config.toml
num_hidden_layers = 8
hidden_size = 576
num_attention_heads = 9
num_key_value_heads = 3
head_dim = 64
intermediate_size = 2304
vocab_size = 16384
hidden_act = "quick_gelu"
norm = "rmsnorm"
norm_place = "pre"
norm_eps = 1e-05
positions = "rope"
rope_theta = 100000.0
rope_fraction = 1.0
qk_norm = false
attn_scale = 0.125
bias = "qkv"
tie_word_embeddings = true
parallel_block = true
init = "trunc"
init_std_qkv = 0.0208
init_std_o = 0.0208
init_std_up = 0.0208
init_std_down = 0.0
optimizer = "soap_variant"
learning_rate = 0.00254
beta1 = 0.95
beta2 = 0.99
weight_decay = 0.0
lr_head = 0.00511
max_grad_norm = 0.5
warmup_steps = 200
schedule = "wsd"
decay_fraction = 0.751
decay_shape = "linear"
final_lr_fraction = 0.05
batch_tokens = 131072
max_seq_len = 1024
doc_mask = true
train_tokens = 852900000
max_steps = 6508
dataset = "wikipedia_en"
Each number is 128 + 24 x the weight over its row's rms, rounded and kept within 0 to 255. Layers, rows and columns count from 0. The size above them is the row's rms in percent of the matrix's.

# layer 2 attention value, 192x576, rms 0.0839, rows 109-157, columns 320-383
size [100 107  98 100  91  99 100  99  96 100 102  98 104 103 106 107  98 103  96  94  95  96 104 105  90 101  98  99  97  93  91  91  93  96  99  91 101  98  94  92  94  91  95  95  99  96 103  97  99]
[[ 77 119 136 122 120 108 149 130 126 104 133 119 165 117 121 177 124 154  67 146 159  90 115 141 116 132 142 145 132 100 126 155 121 127 107 134 141 115 137 126 136 161 112 116 124 128 134 190  97 133  93 151 116 143 119 230 128 143 134 151 150 111 115 141]
 [132  87  95 121 139 133 148 179 114 173  79  83 116  88 184 134 153 128 143 136  94  89 137 190 146 113 140 124 130 147 117  85  98 123 140 169 123 128 142 129 111 113  85 107 121 143 116 116 117 148 160 125 162 138 117 131 153 132  86 110 146 138 149 136]
 [151 144 129 134 127 121 119 112 123 137 128 102 110 184 136 178  85 139 103 134 133 114 113 105 100 131 167 146 135 103 149 168 138 156 119 101  82  84 132 136 139 136 107 179 127 138 138 126 149 183 169 115 119 150 118 132 135 164 127 131 119 131 159 133]
 [139  60 156 130 143 147 114 150 135 136 155 116 132 128 131 138 190 138 151 198 119 135 109 130 156 136 102 163 133 127 123 141 146  86  95 134 136 113  65 107 130 118 191 130 124 126  89 128 142 115 119 129 161 104 112 100  85 136 117 146 127 122 103 126]
 [162 130 171 131 138 120 124  86 134 165 111 115  91  97 115 120 111  98 165 118 145 157 114 108 175 143 127 151 110 157 177 114 161 123 111 114 149 115 128 113 120 141 179 105 133 146 133 102 114 144 102 148  95 147 133 117 178 169 134 130  95 100 141 153]
 [130 120  89 140 146 129 165 141 144 130 102  89  65 114 138 174 146 149 130 115 125  80 150 121 150 159 136 107 136  91 136  89 113 187 128 104 137 126 113 132 125 156 115 149 110 153 118 117 119 109  92 116 124 127 145 165 102  93 109 115  85 148 130 100]
 [ 96 121 112 123 144 123 127 117 163 125 108 145 108 160 103 126 155 136  93 126 157 179 137 116 135 108 135 139 113 130 105 138 129 124 110 143  63 119 129 131 144  94 121 157 108  98 158 121 136 120 131 166 134 140 109  92 124 115  84 134 141 116 146 129]
 [156 122 142 137 122 111 100  94 110 140 135 161 111 131 135  84 143 134 109 137 128 111 110 148 141 155 129 129 127 169 148 153 178 154 135 140 134 131  94 101 121 156  92 163 133 156 139 139 108 136 105 101 151 117 160 199 152 147 102 129  99  76  80 114]
 [161 127 153 122 151 134 125 134 132 162 122 124 148 147  85 191 107 101 139 114 170 134 122 146 116 111 111  96 136  69 127 110 151 123 152  95 118 148 171 122 157 195 141 189 104 159 138 123 149 102 126 104 140 126 150  85 119 117 112 131 111 119 167 132]
 [149 136 105 152 124 136 155 136  61  78  91 124  83  95 150 141 141  97 107 163 110 155 113 146 124 113 116  90 118 165 155  72 110 124 167 155 120 144 118  95 143 143 155 128 127 106 136 110 115 143 108  71 149 155 124 139 161 127  83  87 145 143 104 119]
 [138 125 129 143 115 128 142 143 114 145 100 155  93 134 154 170  98 112 160 120 151 145 136 159 114 152  95 139 145 142 149  92 111 113 116  96 116  99 114 148 122 130 119 118 131  62 118 125 110 171 129 153 114 171  97  93 137 114 122 164 138 147 145 118]
 [163  87 134 145 134 132 126 140 127 144 123 123 120 147 139 175 150 131  86 130 144 141 100 109 138 123 174 115 121 150 127 178 113 114 115 136 132 114 134 115 143  99 132  53 146 158 131 154 101 149  91 120 170 118 151 140  94 127 132 111 144 177 138 133]
 [102 127 139 136 138 129 109 118 150  98 162 131 166 151 171 137 132 158 127 120 110 105 126 122 110 107 105 155 127 141 126 126 151  90 129 129 174 164 106 114 127 137 113 155 150 127 135 121 124 111 122 100 186  84 172 133 138 148 140 120  93  88 138  90]
 [ 89 171 107 118 133 134 145 110 145 162 129 144  91 137 135 160 126 155 129 136  99  86 132 148 120 171 142 147 116 153 118 162  77 106 130 122 166 139 135 121 131 152 124 116 137  86 147  84 103 187 108 117 128  95 117 108 102 143  89 133 137 156 160 145]
 [122 160 168 118 122 147 151 176 135 130 164 161 169 142 103 143 133 146 136 159 121 176 132 114 145 104 103 141 135 125 154 131 108 171 148 122 168 166 164 119 146 101 115 121 127 172 112 166 127 140 142 134 143 131 152  93 119 135 114 153 119 148 160 121]
 [142  77 154 113 120 116 131 129  93  83 158 120 116 152 136 171 142 180 159 142 133 120 137 134 145 121 118 178 106 105  84 159 114 123 117 143 131  92 135 106 118 159 102 132 123 110 117  55 140 128 151 127 129 152 165 123 124 132  97 149 119 120 127 116]
 [123 108 146 117 143 137 122 118 159  92 145 130  99 157 129 129  97 132 130  93 162 137 107 125 153 116 140 106 114 112 151 117 147 120 113 142 142 130 168 174 136  55 132 144 139  90 118  85 115 119  92 151 116 144 108  99 131 107 137 133 132 129 117 128]
 [104 129 139 110 118 107  99 149 120 212 132 153 135  98  94 142  90 101  66 120 156 137 129 144 137 122 127 160 138  95 145 115 178 155  99 147  95 130 126  93 105 116 142 117 142 134 132 140 156 135 126 143 110 125 133 125 108 109 146 135 140 119 115 135]
 [121  79 105 150 127 131 118 159 138  93 151 172 135 150 150 133 160 156 119  87 139 104 150 108 153 135 130 132 132 132 138 158 132 110 121 133 114  87  77 159 119 147 110 137 149 116 162 122 144 140 160  85 108 145 121 157 111 119 167 158 142 192 127 136]
 [163 123 161 139 130 121 139 107 137 140 137 157 143 114 127 142 108 119 145  75 154 143 132 143 102  90 100 158 125 146  98 194  96 125  97 104 171 183 142 112 135 152 108 153 134 128 104 143 135 124 104 132 140 108 122 156 104 128 134 133 112 162 140 114]
 [134 126 140 144 134 141 147  88 127 157 147  95 123  94 126  72 167 118 113 109 139 110 106 172 164 120 117 141 133 116 115 121 163 105 111  95 107 129 120 136 143 134 115 160 140 126 141 118  98 128 126  83 149 143  94 142 103 130 167 137 112 123 121 113]
 [ 98 118 133 127 124 107 131 109  98  99  95 119 145 134 127 163 154  93 126 175 119 117 113 148 113 150  93 168 110 131 116 149 154 118 128  92 103  81 178 158 132 124 112 135 136 155 120 152 105 109 173 147 151 173 118 122 157  99 126 159 127 107 131 146]
 [101 164 129 120 133 123 128 147 155 143 144 101 146 151 148 128 129 103 122 140 133 133 128  91 114 144 161 157 109 113 124 132 132 131 110 155 104 126 152 128 131 123  88 142 119 151  97 111 159 103 145 104 108 176 127 104 110 106 132 158 115 109 135 126]
 [ 87  88 137 101 115 107 125 156 114 142 155 109 179 164 117 126 118 111 119 129 171 133 101 181  99 153 124 125 141 157 138 122 161 137 185 138  91 134 152 153 140  94  87 149 147 160 117 134 139 122 112 144 113 146 142 130  80 157 112 104 128  95  81 110]
 [122 118 134 135 114 122 103 119 109 140 147 113  83 170 108 123  85 140 137 114 115 130 146 143 153 125 137 160 123 155 157 115 135  93 112 156 106 135 113 159 148 177 143 102 127 106 137 150 101  93 124 118 127 115 104 133 128 104 110 107 134 162 103 154]
 [ 91 113 132 144 131 145 147  99 125 144 114 137 117 144  97 180 103 156 146 155 105 149 135 117 135 159 118 175 124 121 124 122 116 140 124 115 170 114 114 122 128  91 112  95 137  74 142 112  95 150 167 136 141 151 150 101 132 142 124 139 139 146 104 133]
 [158 121 121 131 123 139 153 156 183 137 142 151 163 146 150 147 127 119  92 116 130  89 125  76 139 131 104 110 149 117 114 172 132 107 148 132  67  84 136 125 124 133 150 164 122 149  91 162 135  99 106 102  88 147 117 158 168 114  89 123 148 124 111 119]
 [137 122 161 132 138 124 155 124 115 151 122 125  97 114 116 154 117 187 145 151 104 100 137 102  96 122 107 110  89 111 135  86 114 104 126 105 118 125  87 135 116 149 169 138 113 126 132 107 134 145 166 141 150 117 146 126 111 134 137 152 131 134 110 129]
 [135 152 104 103 122 118 123 125 130  77  89  94 143 156 177 142 105 147 165 126 154 116 168 150 123 143 128 113 125 106 107 124 125 186 145 139 136 162  92 170 134 134 132 111 116  90  78 126 166 113 152 116 159  83 103 108 104 119  95 124 129 118 119 123]
 [132 141 120 141 135 136 132 112 111 148 169 109 108 121 153 194 112 155 166  95 132 203 129 150 117  99  80 147 112  81 101 141 125 136 152 148 166 118 130 144 138 134 114 151 119 180 133 170 156 104 147 137 170 100 131  91 147 118 118 157 109 160 124 126]
 [102 179 131 167 120 147 148 114 110 118 116  95 101 162 122 157 112 121 161 135 139  98 116 163 131 144 127  73 131 132 173 118 157 162  89 167 135 105 137 149 137 128 143 106 136 162 137 144 122 151 127 112 136 126 144 140 122 153  89  91 168 128 104 111]
 [116 119 154 143 124 124 150 147 129 145  99 128 140 111  93  75 153 157 208 116 143 138 154 108 116 147 112 147 131  97 107 108 135 142 163 130 124 137 100 143 115 139 143  99 107 138 154 118 131 124 114 110 122 132  82 134 100 142 114  95 151  97 124 158]
 [153 101 145 148 133 137 133 107 134  92 114  83 169 143 163 133  96 137 131 101 131 111 120 125 167 146 120 151 124  91 102 100 167 127  84 152  74 132 149 147 142 136 134 112 170 128  88 125  92 121 115  96 101 131 153  69 186 125 112 153 109  98  93 126]
 [170  96 148 137 143 126 114 102 138 138 134 116 106 144 108 143 116 136 116  74 126 127 136 108 105 100 120 116 133 104 146 146 141 145  88 108 186 135 151 117  98  98 135 120 110 146 156 106 113 112 153 142 111 170 107  84 122 166 106 125 162 113 109 130]
 [109 152  99 139 117 105 121 150 108  99 148 138 121 155 122 147 130 119 122 120 138 140 133 146 139 115 129 117 158 115 140 146 120 148 145 137 171 135 118 136 131 127 152 127 121 127 146  97 183 107 110 168 136  82 128 165 130 131 125 137 122 102 121 129]
 [170 143 157 133 151 138 123 112 119 142 140 124  94 160 126 126 114 147 130 152 100 120 144 153 114 114 123 146 123 124 174  95 115 188 126 119 113 153 106 114 125 126 162 141 145 157 111  96 101 115  77  95 140 104 118 153 164 114 116 124 121 176 170 113]
 [ 70 155  86  90 127 131 114 145 156  94 153 129 170 142 123 150 140  98 116 111 122 122 115 101 136 149 133 105 108 146 120 142 133 123 156 116 186 147 102 127 128 136 146 160  98 110 100 166 163  93 131 141  79 134 154 172 110 136  83  90 111 143 142 136]
 [ 93 132 145 117 133 147 139 117 127 131 143 127  88 142 164 105 116 156  58 170 124 131 146  97 155 123 148 176 119 119 113 103 125  99 121 123 158  79 141 166 123  93 147  90 137 137 145 123 116 151 122 114 151 138 142 128 136 147 178 121 156  93 179 123]
 [130 141 147 103 137 100 108 133 120  78 144 125 124 115 115 122 178 154 135 198 120 166 111  99 124 137 129 183 115 133 122  92 111 159 113 117 118 149  72 150 133  93 133 156 124 111 102 166 145 116 131 156 137 127 123 124 129 136 163 160 129 144 153 156]
 [165 140 107 112 127 115 133  89 146 109 134 159 138 136 127 147 127 129 136  87 123 201 149 102 152 148 133 130 143 149 105 139 120 128 128 137 114 100 107 108 142 124 132 115 125 122  66 100 116 150 146 137 164 123 101 118 111 101 162 140 136 109 106 108]
 [100 104 123  92 102 124 107 146 154 146  77 174 110 121 130 147  94 106  71 110 144 135 129 115 127  95 105 114 112  78 142 182 136 137 157 118  94 112 137 119 155  93  83 107 111 118 136 184 160 123 135 122 140 132 124 123 133 130 118 115 143 122 129 161]
 [154 132 102 117 138 144 147 130 152 142 127 148 141  95  60 144 116 119 152 157  87  76 121 146 125 131  84 155 128 140 124  63 118 122 158 126 170 137 152 136 119 181 101 154 112 122 102 154 143 160 100 110 121 104 119 162 114 123 115 138 137 116 132 136]
 [121 130 133  91 114 137 105 117 164 138 170  95 136 145 102 120 136 148 139  98 141 127 130 176 141 126 129 156 111  96 101 146 129 131 136  91 152 122 147 113 135 102 156 123 123  90 141 134 165 150 133 102 180 112 140 152 111 119 149 145 124 160  89 129]
 [111 152 126 150 104 114 139 114  92  44 167 174  88 136 139 138 139 131 127 140 117  85 138 170 105 130 106 161 139 151 131 149 100 166 111 133 153 139 127 148 115 120 144 154 107 126 112 146  94 137 154 188 140 154 156  97 146 118 165 133 125 103 118 135]
 [140 111 165 104 148 130 132 124 126 129 106 142 147 123 128 164 126 157 129 125 130 179 112 135  94  92 136 117 121 128 165 130 131 121  98 132 103 125 128 162 132 117 113 134 140  66 145 153 181 154 139 140 101  75 123 104 103 107 150 122 146  82 144 126]
 [151  84 159 115 135 111 148 109 119 171 177 141 153 168 105 129 124 125 130 133 151 144 124  83 156 119 154 105 134 134  75 127 117 127  78 163 129 136 118 130 118 142 116 126 136 112  97  45 137 125 122  87 176 154 101 147 121 142 128 121 113 130 113 103]
 [129 103 143 129 134 145 164 139 118 155 114 128 141 117 114 102 108 173  92  70 115 146 138 101  94  93 105  93 140  96 103 115 136 125 141 151 107 116 149 101 108 106 128 115 129 178 162 161 146 154 128 155 145 117 122 164 160 100 148 101 138  95 118 116]
 [137 166 113 109 134 142 112 129 138  92  80 149 174 120 108 122 132  96 117 156 139 136 150 147 149 118 131 191 131 102 135 130 121 156  88 145  74  79 111 105 121 134 131 126 127 132 128 151  93 124 135  91 129 139  89 165 160 127 172 154 132 157 105 123]
 [102 153  86 131 108 125 122 129 145 131 107  93 144 117 157 188 138  80 148 127 140 143 110 137 166 130 119 142 115 100 150 157 150 131 160  66  86 150 166 100 116  70 124 155 127 107 113  76 127 155 111  93 131 156 120 175 106 111 125 121 141 140 147 135]]